Weights of a small transformer language model.
Architecture: RMSNorm before each block, rotary positions, untied embeddings.
Training: a variant of Adam for these matrices, 121M tokens, 7386 steps.
Each number is 200 + 40 x the weight over its row's rms, rounded and kept within 0 to 999. Layers, rows and columns count from 0. The size before them is the row's rms in percent of the matrix's.

# layer 3 attention output (transposed), 256x224, rms 0.0873, rows 59-63,123-127,187-191,251-255, columns 0-223
098,202,182,219,127,309,224,162,218,170,189,158,239,156,177,258,247,212,161,232,212,161,190,212,175,181,209,162,175,180,223,251,192,204,184,176,275,188,159,153,256,237,183,260,179,266,172,254,209,199,235,187,112,201,175,196,294,185,207,189,147,237,224,264,204,253,196,190,207,126,190,256,228,175,212,147,184,271,169,129,183,178,155,196,235,139,178,231,240,239,209,141,195,215,212,129,235,180,201,154,206,193,160,215,132,190,176,173,122,211,212,218,174,283,218,135,199,171,266,236,208,195,170,187,137,302,175,211,175,172,191,185,190,124,275,210,181,177,245,212,269,167,154,173,233,260,229,194,156,142,208,242,219,168,181,197,146,121,195,225,145,144,170,184,190,231,237,225,263,169,201,153,160,206,178,202,158,223,215,153,197,184,209,190,189,285,179,146,140,238,155,136,177,190,139,167,205,157,192,304,229,284,189,197,169,240,226,265,193,176,266,159,246,227,186,127,186,170,212,236,218,195,280,208,253
103,186,201,191,248,188,224,168,161,223,261,157,199,205,190,159,120,176,226,240,220,149,134,185,166,169,264,160,177,169,165,257,216,235,253,224,203,120,165,202,154,200,170,221,214,219,236,87,211,234,208,163,231,168,180,185,130,250,113,142,210,184,205,252,187,228,193,218,221,153,189,180,199,231,227,253,149,202,247,207,157,195,183,276,247,199,144,148,209,175,165,194,101,195,140,224,171,230,246,261,162,183,183,299,254,174,211,213,164,248,244,268,127,224,211,208,219,164,207,227,260,211,249,209,151,167,147,284,120,243,175,227,255,133,233,247,214,183,168,200,217,243,182,290,249,154,226,206,238,172,234,184,231,154,156,226,229,162,213,229,162,262,159,229,119,218,233,245,215,214,196,240,199,188,123,168,173,255,201,193,144,216,289,169,156,235,223,207,158,181,246,208,158,256,185,156,153,192,101,204,238,222,265,173,253,200,205,175,151,193,217,130,218,197,236,174,252,249,246,199,186,227,212,189,189
101,263,194,233,165,160,189,187,270,194,146,195,215,213,170,291,208,212,212,270,205,202,245,257,191,131,214,133,196,227,171,165,181,198,178,254,215,181,184,268,208,220,191,110,128,172,233,221,149,209,223,201,189,218,166,226,196,224,178,227,186,182,209,236,204,225,180,198,228,204,164,258,197,275,149,198,166,132,230,220,279,198,216,221,240,203,252,209,190,198,207,194,151,258,121,197,255,178,247,222,204,161,133,220,168,202,249,144,229,208,181,234,184,217,155,201,232,237,199,244,223,197,249,232,119,180,173,151,137,215,201,203,138,152,248,213,144,157,224,279,170,211,230,133,176,271,170,278,174,290,202,213,174,275,211,145,152,217,171,245,246,223,182,129,252,110,229,226,269,194,149,123,189,226,139,186,227,215,243,228,175,164,146,280,209,268,179,188,183,192,225,199,187,241,184,241,213,164,319,192,121,167,236,242,203,201,216,183,258,275,155,247,242,227,225,174,231,194,161,188,218,218,165,282,241
100,163,196,213,236,312,176,199,188,173,229,181,159,197,201,226,166,206,226,197,200,245,199,159,163,167,152,183,165,153,259,172,203,280,146,257,175,252,154,151,213,181,209,131,177,177,202,232,133,202,243,189,166,247,141,242,265,181,238,258,250,183,191,232,224,212,205,120,207,228,159,241,151,175,139,176,233,244,235,179,220,160,181,158,213,120,171,270,205,183,132,188,113,137,286,159,140,247,239,226,224,189,250,198,183,214,142,308,228,212,187,206,142,179,267,235,187,116,114,231,218,208,224,255,164,194,247,203,187,213,223,225,178,145,174,207,285,242,265,166,260,161,141,141,208,166,136,227,218,240,142,226,205,199,231,193,195,213,168,230,119,191,239,224,159,230,228,152,148,202,186,202,206,266,211,217,345,190,225,231,222,197,162,192,246,206,201,202,216,195,281,172,231,240,229,198,188,194,255,176,187,155,221,222,219,192,174,205,210,228,229,109,169,214,222,142,227,212,245,205,148,193,169,209,195
109,210,177,235,228,152,143,118,157,245,139,180,195,180,128,286,271,147,201,221,110,209,271,249,196,255,272,173,196,178,102,189,150,134,231,161,222,155,143,215,203,192,181,143,172,153,143,223,118,261,202,216,182,186,231,152,208,174,109,152,217,234,160,228,206,176,219,141,99,226,190,248,177,252,253,220,182,154,224,268,144,255,205,159,208,159,165,195,217,134,144,131,225,142,153,168,234,207,224,214,128,222,145,205,205,255,199,214,248,215,151,173,211,275,209,221,137,185,238,255,232,188,189,203,195,168,281,158,188,261,174,236,172,171,224,234,194,232,153,233,218,158,187,195,234,277,141,191,177,195,240,194,205,212,207,190,209,198,193,168,213,217,193,162,195,165,217,204,224,194,175,162,194,235,186,194,188,176,237,200,250,216,257,194,193,156,224,135,198,230,217,157,144,265,232,205,205,121,204,137,194,87,216,198,163,127,218,188,221,200,159,207,150,240,123,195,244,177,217,149,204,160,209,210,150
089,233,252,231,215,193,195,204,205,212,154,84,182,144,253,218,180,183,196,177,232,213,179,191,242,159,216,195,163,133,203,208,178,204,121,320,249,174,198,196,167,194,256,179,183,233,180,202,226,265,221,212,247,192,146,187,253,264,236,230,195,236,192,169,130,297,199,186,174,152,187,189,206,171,282,208,183,266,147,190,121,177,91,192,206,192,137,201,215,225,189,130,202,140,265,99,201,172,192,141,252,228,211,207,224,227,223,186,143,216,204,174,139,164,148,215,213,183,234,147,248,216,240,230,216,179,226,129,222,186,260,233,251,200,232,186,240,133,227,320,184,195,174,256,196,133,247,213,165,183,187,183,207,189,218,231,145,230,178,197,219,224,202,177,177,188,220,240,258,240,223,137,169,192,216,249,167,184,251,167,229,214,260,162,218,261,202,259,242,162,194,218,191,279,174,204,242,207,214,257,211,338,177,178,219,242,192,237,156,175,208,195,206,188,238,132,177,151,220,240,224,114,204,235,189
098,230,182,167,266,258,178,230,197,197,204,164,66,147,145,148,133,216,234,255,169,244,166,149,184,162,226,281,170,171,129,195,187,214,144,246,204,176,227,155,174,192,155,199,218,261,215,182,187,181,223,250,256,264,108,226,185,185,160,143,189,216,188,220,248,177,100,295,134,168,248,160,217,161,294,275,191,177,214,182,190,182,169,236,146,183,218,203,245,177,233,193,233,154,245,204,198,234,223,177,184,210,198,246,254,230,198,172,186,164,284,126,107,193,167,209,210,184,157,219,256,242,209,197,234,161,218,246,196,204,163,195,231,187,242,211,235,151,168,360,222,222,138,185,199,214,149,224,183,212,240,198,162,221,209,181,204,193,186,177,191,226,143,161,180,194,219,155,232,191,187,259,199,175,227,177,160,172,145,194,203,177,235,192,149,249,201,188,165,236,236,188,236,231,252,216,188,149,173,185,266,160,250,180,221,87,185,205,196,245,218,173,169,227,232,177,162,285,183,189,202,161,243,270,164
103,195,172,169,218,199,228,110,219,145,177,186,226,244,200,193,261,190,230,287,227,158,141,181,197,126,230,200,207,254,176,220,225,266,192,126,227,221,167,269,190,200,207,140,173,167,146,209,145,196,208,197,223,142,142,218,241,206,232,295,226,148,254,174,217,177,117,215,211,244,186,241,237,217,215,170,180,215,197,173,274,217,224,138,238,213,238,201,155,205,173,234,218,246,159,143,257,166,180,237,191,149,191,190,207,199,230,162,180,125,173,262,193,143,201,235,141,256,155,120,179,166,258,163,162,161,259,190,199,205,254,238,167,112,168,184,137,279,152,174,212,216,173,150,230,224,210,176,214,272,225,180,320,214,203,127,136,136,224,208,256,194,177,171,217,199,252,201,205,193,218,168,242,164,200,229,236,173,218,209,223,203,159,221,192,234,190,200,192,171,230,226,189,262,224,213,180,197,229,155,120,34,226,259,173,217,137,222,173,193,148,201,181,191,200,191,156,223,196,171,213,227,150,218,290
102,190,226,135,185,268,203,195,199,202,244,147,146,233,172,248,129,189,197,225,221,204,117,130,111,155,169,267,193,200,158,193,165,205,263,286,209,176,231,173,223,202,179,142,157,211,164,211,169,181,167,282,202,210,175,229,195,171,238,183,262,163,157,206,181,223,185,156,155,196,193,157,147,205,193,179,161,177,245,130,263,230,161,254,189,174,235,196,209,250,183,191,132,207,244,195,95,150,246,175,198,199,242,211,227,259,165,170,158,251,174,181,114,216,158,258,159,130,234,239,245,145,189,289,224,126,280,180,242,183,241,251,148,185,167,259,208,218,191,319,234,157,169,203,245,198,219,224,157,260,168,202,220,263,236,187,247,204,232,228,212,182,245,163,219,252,324,166,177,155,199,211,182,221,158,235,186,232,206,209,274,157,198,175,166,209,190,197,190,212,262,235,240,260,200,202,228,156,232,182,186,187,224,226,213,226,204,214,209,205,255,169,187,217,203,194,237,276,147,103,153,133,208,190,192
097,224,203,229,181,252,159,78,259,161,144,238,198,204,150,158,255,158,208,241,130,277,196,182,242,235,218,178,186,255,130,226,253,276,170,191,166,234,226,246,214,208,208,110,198,237,176,223,205,252,240,195,171,185,200,211,166,203,242,167,254,222,206,274,191,207,221,141,257,191,243,199,162,251,147,173,173,183,202,169,223,263,206,141,251,109,188,205,192,189,186,158,243,216,152,212,211,162,187,192,164,264,202,153,225,197,192,196,244,163,190,88,206,111,151,186,189,200,132,222,181,193,187,211,173,166,271,154,277,182,167,134,178,170,183,268,163,199,161,223,156,206,191,162,236,245,189,192,157,193,201,261,219,206,248,201,202,170,162,168,242,183,197,168,192,221,222,185,194,197,250,212,215,244,94,235,214,149,243,170,203,237,175,317,202,177,174,195,231,177,298,140,214,215,227,202,233,209,161,173,142,115,205,192,210,200,174,289,243,234,103,152,225,208,203,211,199,225,199,221,131,289,172,188,227
093,181,267,186,225,144,217,152,153,275,237,163,243,142,212,282,195,167,207,169,236,246,174,229,139,168,249,166,197,180,239,214,213,194,210,111,229,195,150,195,238,191,174,223,224,207,266,251,134,174,224,253,232,236,215,66,192,242,192,258,186,239,117,197,154,228,252,172,234,154,216,249,235,89,201,165,215,262,182,144,156,234,217,206,204,179,134,244,187,287,195,155,274,295,270,129,234,229,208,141,206,239,182,180,213,191,191,179,176,217,180,194,138,213,219,132,181,171,231,191,167,204,215,220,115,187,180,166,189,224,263,190,249,138,181,143,192,106,224,225,234,215,190,146,190,215,153,166,180,239,220,237,227,164,168,220,196,164,165,232,215,189,184,190,233,215,211,170,202,243,203,210,173,194,189,207,204,77,235,203,201,222,220,236,200,200,219,193,249,217,82,166,166,202,256,149,145,140,213,218,201,208,149,245,240,173,226,211,196,141,206,201,253,157,221,117,134,169,183,202,211,161,228,212,190
097,172,243,162,237,291,204,144,167,193,211,155,174,92,185,195,256,151,220,178,250,175,164,173,163,254,263,202,242,227,158,163,173,173,208,162,217,201,290,216,163,158,219,189,216,237,164,214,163,176,233,242,262,157,211,236,109,219,113,200,172,267,225,198,87,209,257,210,163,186,164,201,169,137,205,160,147,191,199,200,250,145,204,241,206,244,192,195,102,190,205,204,151,209,144,154,187,212,236,143,206,220,133,225,138,242,227,233,215,183,254,191,185,179,214,212,205,175,170,267,206,157,221,242,235,192,213,244,140,273,195,183,233,187,212,185,171,213,188,174,267,253,173,277,207,129,204,182,218,233,186,187,194,141,134,157,248,147,213,249,175,126,203,144,229,245,223,208,142,245,189,200,187,173,105,127,220,240,142,201,151,194,234,211,127,220,174,227,138,220,272,229,199,166,146,143,221,211,143,271,209,124,232,246,245,123,198,196,234,222,237,171,183,163,200,189,208,234,202,176,231,206,142,226,192
097,209,201,212,220,215,214,221,225,147,191,179,242,207,219,186,256,217,167,209,187,171,173,193,200,230,133,134,266,175,184,279,123,186,213,274,185,177,167,243,135,198,254,180,208,137,176,190,181,177,214,206,216,198,187,210,236,237,268,251,155,184,213,267,187,196,169,201,227,217,235,166,242,198,177,233,176,183,178,207,181,202,194,208,237,202,241,285,103,264,239,193,157,260,179,163,264,164,242,236,177,194,241,223,139,219,181,222,135,154,193,179,180,213,223,182,249,273,165,139,228,191,195,259,177,204,170,268,169,231,192,212,200,171,175,277,217,249,174,236,202,207,229,147,260,231,155,195,193,248,160,160,259,236,160,138,208,223,154,197,214,202,203,154,269,220,235,160,222,173,267,236,252,197,220,268,204,155,207,223,227,217,162,260,211,207,231,210,248,147,203,274,239,183,194,198,183,183,105,171,113,23,269,202,224,219,117,201,211,97,186,212,269,247,185,210,267,245,176,152,217,262,198,242,172
092,210,189,227,177,253,139,203,201,174,163,173,247,170,231,187,162,124,245,293,157,203,224,153,131,188,135,223,225,252,184,171,147,222,216,235,233,169,182,147,178,157,195,159,162,144,258,248,168,136,261,217,181,163,237,229,210,110,179,214,156,191,99,219,196,197,187,138,230,152,171,236,218,236,187,147,276,260,226,200,241,223,219,234,238,147,105,226,147,236,103,166,191,166,242,200,206,183,206,262,129,219,201,179,163,168,230,236,187,229,211,208,128,161,241,149,251,159,138,189,179,148,162,187,199,249,216,255,123,272,224,169,132,239,177,192,248,264,194,170,210,142,185,182,214,220,242,198,242,266,198,248,206,176,191,167,215,156,239,258,187,219,248,250,162,184,199,149,139,206,250,174,151,194,195,243,265,252,217,252,193,151,163,240,182,182,154,191,190,195,234,235,249,213,195,201,192,199,277,170,123,188,176,231,215,244,212,178,168,158,200,197,179,269,161,128,142,241,222,131,145,184,149,183,217
091,215,156,151,219,207,196,169,205,158,183,179,228,93,130,144,208,192,173,266,143,291,246,196,204,265,189,164,190,168,184,209,129,227,132,220,190,239,185,252,264,137,271,212,197,200,286,160,186,257,196,249,180,221,152,238,191,216,177,157,179,214,169,264,242,219,291,185,205,237,204,176,162,183,146,222,174,203,180,278,199,257,210,201,243,200,233,244,236,231,164,125,173,231,201,170,215,151,181,215,205,238,313,165,206,139,170,220,164,229,193,163,196,247,185,118,253,171,164,226,197,208,179,179,252,132,201,193,214,246,139,224,211,203,105,239,209,258,188,168,157,261,155,265,205,207,189,140,195,223,189,225,231,281,205,166,175,265,218,189,194,195,230,261,193,215,150,212,216,235,230,263,152,194,150,295,198,163,214,170,211,181,274,257,232,113,206,179,277,208,194,174,179,177,239,205,204,200,222,199,202,157,298,159,230,212,183,242,205,207,189,191,236,235,194,222,195,163,221,217,95,237,148,188,268
120,168,152,172,136,263,212,168,186,196,157,169,176,139,177,218,229,200,174,198,218,193,207,172,179,159,231,190,170,210,205,229,170,162,183,227,178,208,246,222,267,270,211,188,262,256,167,227,209,165,206,217,120,202,199,185,226,137,230,212,174,234,126,287,206,224,195,170,203,132,171,220,232,175,268,146,232,276,105,180,195,217,179,179,192,220,176,191,133,217,290,227,198,275,228,162,191,53,220,179,218,175,186,233,242,194,173,153,143,238,170,209,223,272,153,199,234,177,283,212,202,215,177,200,116,197,129,223,192,207,230,171,223,144,199,134,199,204,153,198,283,181,175,200,244,249,222,253,173,218,281,176,147,193,238,171,165,161,181,160,180,145,139,240,220,237,169,214,234,249,156,174,208,142,146,169,220,195,214,200,194,138,148,228,97,218,160,157,180,228,182,202,234,104,179,200,191,144,155,245,193,297,274,177,240,182,206,177,217,192,220,208,248,209,218,269,255,171,259,192,181,128,221,166,185
096,203,204,234,234,75,243,174,230,159,275,208,182,187,201,239,119,130,217,211,272,95,134,236,162,265,222,181,192,167,239,194,212,141,231,173,238,185,189,148,225,177,211,227,285,207,148,158,251,255,176,180,189,185,190,215,61,168,90,193,219,206,186,186,175,212,174,274,152,180,157,225,183,209,286,193,169,159,239,250,214,162,201,217,161,237,189,197,200,244,180,222,80,201,149,280,223,242,192,247,169,162,130,227,216,226,190,244,141,236,173,213,186,184,212,247,221,229,186,239,219,201,194,156,122,129,213,243,113,218,201,176,172,237,217,241,237,199,213,145,162,174,229,212,183,253,237,198,193,183,152,213,193,196,168,207,187,183,263,219,216,198,201,192,129,194,253,278,177,217,157,187,233,230,138,190,205,280,198,210,89,176,192,195,170,217,185,207,166,240,232,208,148,169,163,137,162,240,183,204,177,157,215,209,152,208,176,241,146,241,198,194,172,242,226,182,188,241,216,167,168,160,144,178,230
089,253,205,175,165,166,200,180,291,186,174,284,193,207,239,218,178,238,171,210,201,173,262,164,264,230,207,177,220,254,179,138,214,184,169,254,134,143,243,236,192,199,170,112,160,176,143,253,176,150,210,150,172,206,200,211,199,182,244,238,157,220,169,286,276,141,200,165,191,183,190,193,190,233,184,256,183,126,192,224,245,197,236,228,154,176,224,175,171,209,218,230,110,237,195,196,268,213,246,224,223,222,223,179,169,158,216,207,209,230,159,245,196,209,211,251,234,160,155,221,180,160,224,198,157,154,207,207,120,240,197,174,106,173,200,174,217,135,186,227,180,155,216,180,240,256,182,173,161,244,194,189,188,202,195,154,178,248,89,200,198,137,209,181,279,187,206,184,192,159,173,162,246,135,163,208,271,233,214,230,192,169,168,230,164,226,187,172,130,135,219,235,213,172,182,240,252,174,227,150,145,304,289,148,296,200,236,145,190,266,175,233,197,225,148,207,195,207,99,147,182,220,247,300,240
102,189,209,200,150,232,209,172,248,205,241,169,258,204,229,282,152,210,213,221,178,235,195,294,174,233,224,211,193,191,233,208,231,283,163,147,237,192,128,181,177,123,181,265,156,157,185,182,122,245,222,228,223,206,197,203,195,194,164,217,194,193,167,142,218,186,215,174,142,225,262,238,158,216,151,179,220,171,200,162,241,183,209,204,219,179,175,299,216,151,96,139,196,170,200,176,193,263,208,247,206,231,171,198,168,211,183,221,187,167,225,216,173,175,247,215,193,183,131,195,201,162,139,227,190,252,202,213,193,183,215,231,189,217,161,167,233,179,196,196,220,125,189,199,154,227,172,236,233,227,119,249,280,166,222,191,200,176,180,290,172,140,194,194,140,229,223,244,127,141,231,166,208,228,166,217,285,236,219,223,196,203,204,224,242,251,194,189,216,146,187,165,205,347,127,166,159,235,260,134,215,102,118,234,186,241,207,212,271,225,186,208,181,278,138,123,212,232,261,229,200,263,142,156,131
112,211,134,176,176,207,161,90,192,166,170,204,164,185,148,272,210,235,193,187,124,238,245,194,151,217,210,197,192,210,130,176,214,136,248,164,168,186,209,197,235,238,174,219,260,165,167,214,157,208,176,238,161,219,138,192,215,208,84,122,246,235,143,244,190,177,222,138,193,229,212,274,232,169,219,201,204,218,244,257,165,220,184,223,190,252,176,161,165,185,207,179,222,272,140,187,248,98,300,196,220,218,136,215,189,241,212,228,215,254,238,200,215,293,235,216,170,254,185,245,160,172,174,158,232,122,219,146,152,243,195,220,214,163,205,161,168,225,185,266,214,184,212,108,228,200,197,147,226,184,228,192,91,227,167,129,146,222,187,98,218,116,212,277,218,220,182,119,184,203,129,148,200,167,158,173,195,218,273,212,227,136,253,149,234,185,185,187,187,199,141,222,171,148,210,226,215,201,187,198,195,212,188,165,212,197,198,216,231,218,200,172,181,240,138,194,252,183,188,135,122,226,210,243,224
# layer 3 attention value, 64x224, rms 0.0874, rows 60-63, columns 0-223
098,215,188,258,248,213,291,201,227,165,238,178,204,175,282,181,135,126,281,184,175,201,151,217,159,205,259,205,215,203,205,191,263,200,222,220,223,183,161,171,202,158,225,261,213,188,277,193,224,180,163,254,208,261,223,274,173,269,186,199,200,230,204,203,244,242,125,224,227,249,308,263,260,161,121,249,143,248,269,170,170,223,166,182,238,226,239,240,200,208,177,192,179,233,190,185,119,245,215,264,190,150,158,193,231,161,222,230,171,207,171,249,172,176,198,175,139,218,182,149,128,203,134,259,201,168,236,153,173,216,179,242,192,162,176,209,178,121,160,206,193,199,209,178,219,191,201,189,220,197,234,160,150,224,149,226,219,195,212,161,202,300,212,172,158,193,164,161,181,151,151,186,225,143,183,224,196,197,230,219,210,252,205,281,266,214,192,201,312,191,164,201,183,220,172,167,207,230,232,211,183,201,220,142,166,173,222,114,193,247,226,189,177,172,271,165,131,235,137,72,236,178,161,233,285
095,188,202,182,233,168,152,258,195,256,157,226,227,177,214,199,197,171,206,212,213,199,265,236,231,156,151,141,219,251,170,132,211,107,223,208,188,217,171,153,274,152,112,174,170,206,148,234,180,264,238,190,191,276,215,173,185,189,235,188,128,173,288,260,164,247,180,250,129,222,192,270,152,130,200,241,147,167,232,204,192,146,187,239,222,201,157,254,176,187,198,213,247,218,238,272,211,182,172,179,264,256,188,187,167,90,196,172,257,183,225,178,211,167,254,271,220,221,219,312,247,261,157,215,226,130,231,209,249,161,173,160,168,117,273,199,282,173,197,208,211,192,252,209,198,248,170,217,189,189,221,205,174,172,260,229,214,149,228,216,216,155,234,137,216,67,192,178,180,221,229,168,191,188,243,201,221,206,145,223,203,154,251,143,179,248,170,151,205,227,204,163,200,222,253,174,154,240,216,212,160,215,168,162,154,217,141,193,198,266,216,260,210,200,208,119,160,196,221,143,229,158,198,185,164
101,194,245,240,222,247,238,235,213,166,213,199,143,263,148,255,232,225,206,291,137,210,186,151,140,233,209,215,162,182,149,199,189,172,230,226,93,170,191,150,185,188,207,213,223,287,177,205,211,230,197,154,158,201,168,230,198,260,218,168,228,219,218,204,171,215,163,260,136,213,213,101,218,184,227,262,169,161,138,213,282,179,233,207,165,247,212,228,190,264,201,246,218,235,166,164,201,164,229,200,215,188,217,243,210,206,174,218,201,230,229,122,220,186,268,252,188,168,200,159,165,176,220,257,298,175,194,164,310,163,180,220,182,239,252,227,256,141,212,195,134,150,263,155,157,193,234,179,245,148,145,178,260,176,199,192,230,94,173,202,241,219,223,147,208,240,221,256,191,205,131,192,196,219,185,156,183,204,303,207,202,136,220,203,260,172,169,200,304,187,158,171,149,179,168,160,188,265,209,197,199,231,151,180,194,169,183,193,301,223,115,156,257,156,207,198,245,221,236,151,168,237,233,246,192
103,233,248,253,178,138,191,273,238,221,270,172,239,294,188,205,192,212,169,197,259,180,274,219,277,198,228,196,214,203,212,164,182,240,242,130,223,215,191,184,218,244,140,242,229,157,196,213,198,219,229,231,182,287,235,218,236,198,241,224,156,220,203,205,238,215,194,175,224,235,157,252,222,125,254,230,232,132,177,230,224,168,237,207,158,245,143,192,267,130,214,200,243,267,176,230,202,180,153,155,208,259,129,178,203,234,152,219,202,165,264,223,164,203,210,234,136,175,206,157,114,168,232,198,194,187,284,252,253,168,219,179,257,225,191,171,181,172,185,212,173,211,232,107,199,134,217,138,183,274,238,225,185,187,210,216,157,157,244,222,161,164,208,305,239,200,235,169,116,188,221,206,235,190,146,192,244,150,258,247,166,161,157,165,245,236,222,192,217,260,189,175,272,199,183,184,135,220,182,159,176,250,170,219,66,195,236,286,225,230,200,211,231,126,215,266,216,183,153,238,150,170,190,204,191
# layer 3 MLP gate, 512x224, rms 0.103, rows 0-2, columns 0-223
093,208,259,199,239,227,251,164,181,209,151,142,196,221,189,243,161,173,303,120,192,225,217,232,238,239,218,192,168,99,184,200,212,141,147,235,214,259,198,195,198,212,325,251,199,188,140,250,171,180,190,231,208,224,162,143,187,92,187,180,173,200,141,225,168,143,202,190,202,181,161,249,162,144,143,155,141,198,162,176,222,171,221,212,185,175,152,174,195,250,265,226,255,117,198,139,238,181,226,165,229,177,193,174,231,140,203,245,154,167,216,256,247,237,197,209,240,217,239,125,180,162,240,228,256,248,238,278,139,225,136,169,229,244,213,127,222,204,245,221,258,229,109,104,211,232,218,216,199,159,255,188,190,228,183,243,205,208,151,169,187,217,190,221,162,203,177,204,240,152,252,238,138,207,250,209,204,256,109,184,239,221,184,161,168,207,217,219,219,225,170,204,207,209,180,249,186,234,184,209,198,238,57,170,172,178,225,286,175,239,209,170,196,220,202,158,200,188,178,255,194,152,186,143,189
102,165,293,152,187,244,244,191,285,146,226,152,251,184,202,111,118,175,248,192,219,200,197,125,246,165,199,190,249,244,181,279,208,180,207,258,238,218,287,186,161,147,268,225,204,174,200,191,150,234,133,146,181,254,244,195,188,241,204,211,185,236,159,219,246,198,208,159,192,219,206,98,197,199,223,217,148,246,133,260,213,186,183,135,214,247,177,264,199,195,147,254,230,157,187,229,227,165,228,188,173,245,210,193,246,181,195,300,168,197,159,212,227,172,248,145,243,238,185,227,142,279,129,213,166,263,209,209,228,242,235,212,186,224,241,147,228,156,188,200,245,137,183,183,199,188,209,183,210,257,246,189,162,185,161,103,159,267,153,252,237,209,198,185,153,172,210,139,231,223,193,137,135,125,223,142,193,252,143,224,165,188,160,200,196,202,200,251,186,249,174,198,198,172,143,189,214,236,212,244,192,261,152,198,194,187,189,177,223,257,191,176,209,201,145,272,211,125,235,283,123,200,215,231,210
091,252,188,252,208,231,128,193,239,240,193,137,165,225,186,198,138,254,236,198,173,235,271,240,192,203,157,244,294,125,233,258,205,227,191,163,213,238,286,226,198,115,263,272,243,194,203,194,151,193,165,139,228,182,155,152,134,136,160,181,166,222,221,231,182,264,133,190,238,244,237,254,191,197,259,164,228,290,233,192,136,111,131,294,223,219,248,203,203,190,195,169,161,155,189,185,205,154,239,157,260,162,192,177,238,225,193,184,170,237,217,264,254,187,245,218,189,190,243,171,129,185,173,181,182,251,314,234,175,182,209,142,220,137,202,177,276,176,153,209,226,224,181,123,233,171,238,155,196,148,155,226,211,189,211,240,168,164,206,216,190,202,173,172,196,241,128,204,223,168,205,194,226,128,172,189,178,191,207,230,236,173,150,202,166,252,200,208,215,196,154,195,210,199,232,178,153,196,99,177,229,202,145,227,204,188,178,244,208,231,169,152,259,223,215,217,207,200,194,95,238,166,250,280,235
# layer 3 MLP up, 512x224, rms 0.0988, rows 0-1, columns 0-223
098,189,119,279,132,196,214,136,189,192,196,202,240,157,227,119,133,208,170,172,206,143,218,89,205,158,167,215,168,203,238,223,208,256,215,144,182,178,203,196,236,248,182,250,232,111,179,196,216,139,185,214,224,238,241,209,259,164,262,286,201,258,212,232,217,206,178,189,215,318,256,231,156,208,192,176,184,213,213,189,226,274,158,282,166,193,272,184,145,253,146,253,276,219,178,148,208,155,242,173,196,194,193,190,159,189,214,152,193,131,90,174,195,194,164,244,168,157,151,145,161,270,156,193,184,123,229,214,277,177,190,234,190,196,230,202,289,244,190,200,247,198,215,154,204,232,206,226,199,202,185,152,203,227,136,195,185,195,169,223,219,224,161,207,218,225,106,193,251,241,132,217,222,248,202,190,225,162,128,271,165,188,180,182,222,225,167,134,276,150,226,167,171,236,188,149,251,171,234,176,216,222,207,188,156,205,211,196,236,238,208,234,190,243,183,210,191,173,161,168,186,247,204,273,117
103,162,209,268,228,209,285,199,273,195,251,179,170,206,212,163,135,320,255,197,217,209,253,152,223,208,208,166,178,170,142,210,138,180,195,208,201,192,211,209,277,171,263,164,147,162,214,198,206,157,191,86,250,224,271,140,190,169,242,163,178,230,276,239,174,197,237,250,202,238,220,154,218,173,177,162,198,280,176,190,218,192,187,143,247,174,194,199,232,221,211,203,218,214,254,239,192,191,149,95,156,161,202,239,161,200,204,216,200,204,170,173,225,167,139,196,194,147,170,228,229,181,149,227,189,237,225,194,155,200,187,213,196,199,262,248,213,240,186,172,186,143,207,232,197,259,207,260,185,239,193,186,210,211,198,177,184,263,122,273,197,307,192,160,186,236,181,113,246,127,199,181,94,178,239,237,162,226,120,266,186,230,176,205,223,216,149,143,165,162,156,225,199,119,184,219,244,168,184,204,194,183,210,228,195,232,166,175,188,233,168,132,136,191,222,207,212,210,274,207,126,300,242,145,138
# layer 3 MLP down (transposed), 512x224, rms 0.0933, rows 0-1, columns 0-223
100,185,207,223,174,198,164,235,236,187,231,166,169,162,189,189,200,223,215,198,233,254,249,237,198,180,179,223,187,250,265,280,166,241,238,262,216,190,139,169,163,189,217,225,148,255,166,201,122,194,240,217,155,191,196,189,208,202,274,213,180,229,149,142,187,157,248,254,250,274,202,111,179,217,265,227,153,190,249,243,164,171,140,248,188,153,228,238,211,211,222,247,248,125,233,241,209,138,257,252,191,149,156,152,210,187,201,211,158,262,130,162,204,215,207,155,224,133,189,208,271,146,196,159,182,198,250,141,174,183,199,244,224,156,234,264,218,198,169,208,161,209,249,198,211,130,167,194,131,214,209,190,160,199,186,151,225,208,252,170,224,154,189,219,215,197,179,240,214,189,204,213,226,221,151,152,188,218,94,207,189,127,142,155,206,250,130,138,152,138,173,144,223,156,221,214,182,219,287,155,115,230,276,183,253,195,210,194,176,173,142,250,261,179,314,137,213,180,211,164,184,251,193,162,106
101,261,143,230,197,204,182,153,224,254,129,175,227,245,213,227,225,168,184,199,204,148,209,275,171,174,202,231,186,222,180,177,236,192,241,153,200,170,240,157,228,193,190,117,176,225,201,256,213,293,191,221,204,225,192,268,220,190,222,182,208,267,141,199,209,207,242,184,197,207,203,188,203,209,155,193,180,143,243,189,168,208,154,241,272,212,174,219,269,199,149,213,243,172,199,196,139,351,200,186,196,161,186,241,210,199,216,178,198,203,170,233,280,211,204,165,213,186,170,184,231,204,156,243,182,210,181,179,217,261,152,143,204,178,193,206,236,218,264,307,234,248,160,217,136,180,206,289,124,170,173,159,241,186,181,233,153,131,226,229,214,239,224,152,262,158,189,199,194,233,216,199,244,156,180,256,271,264,253,196,209,152,245,202,229,240,176,223,192,216,203,165,213,220,154,218,235,217,293,129,162,7,156,220,222,192,266,187,269,238,159,159,149,236,180,259,188,216,170,185,149,195,183,251,184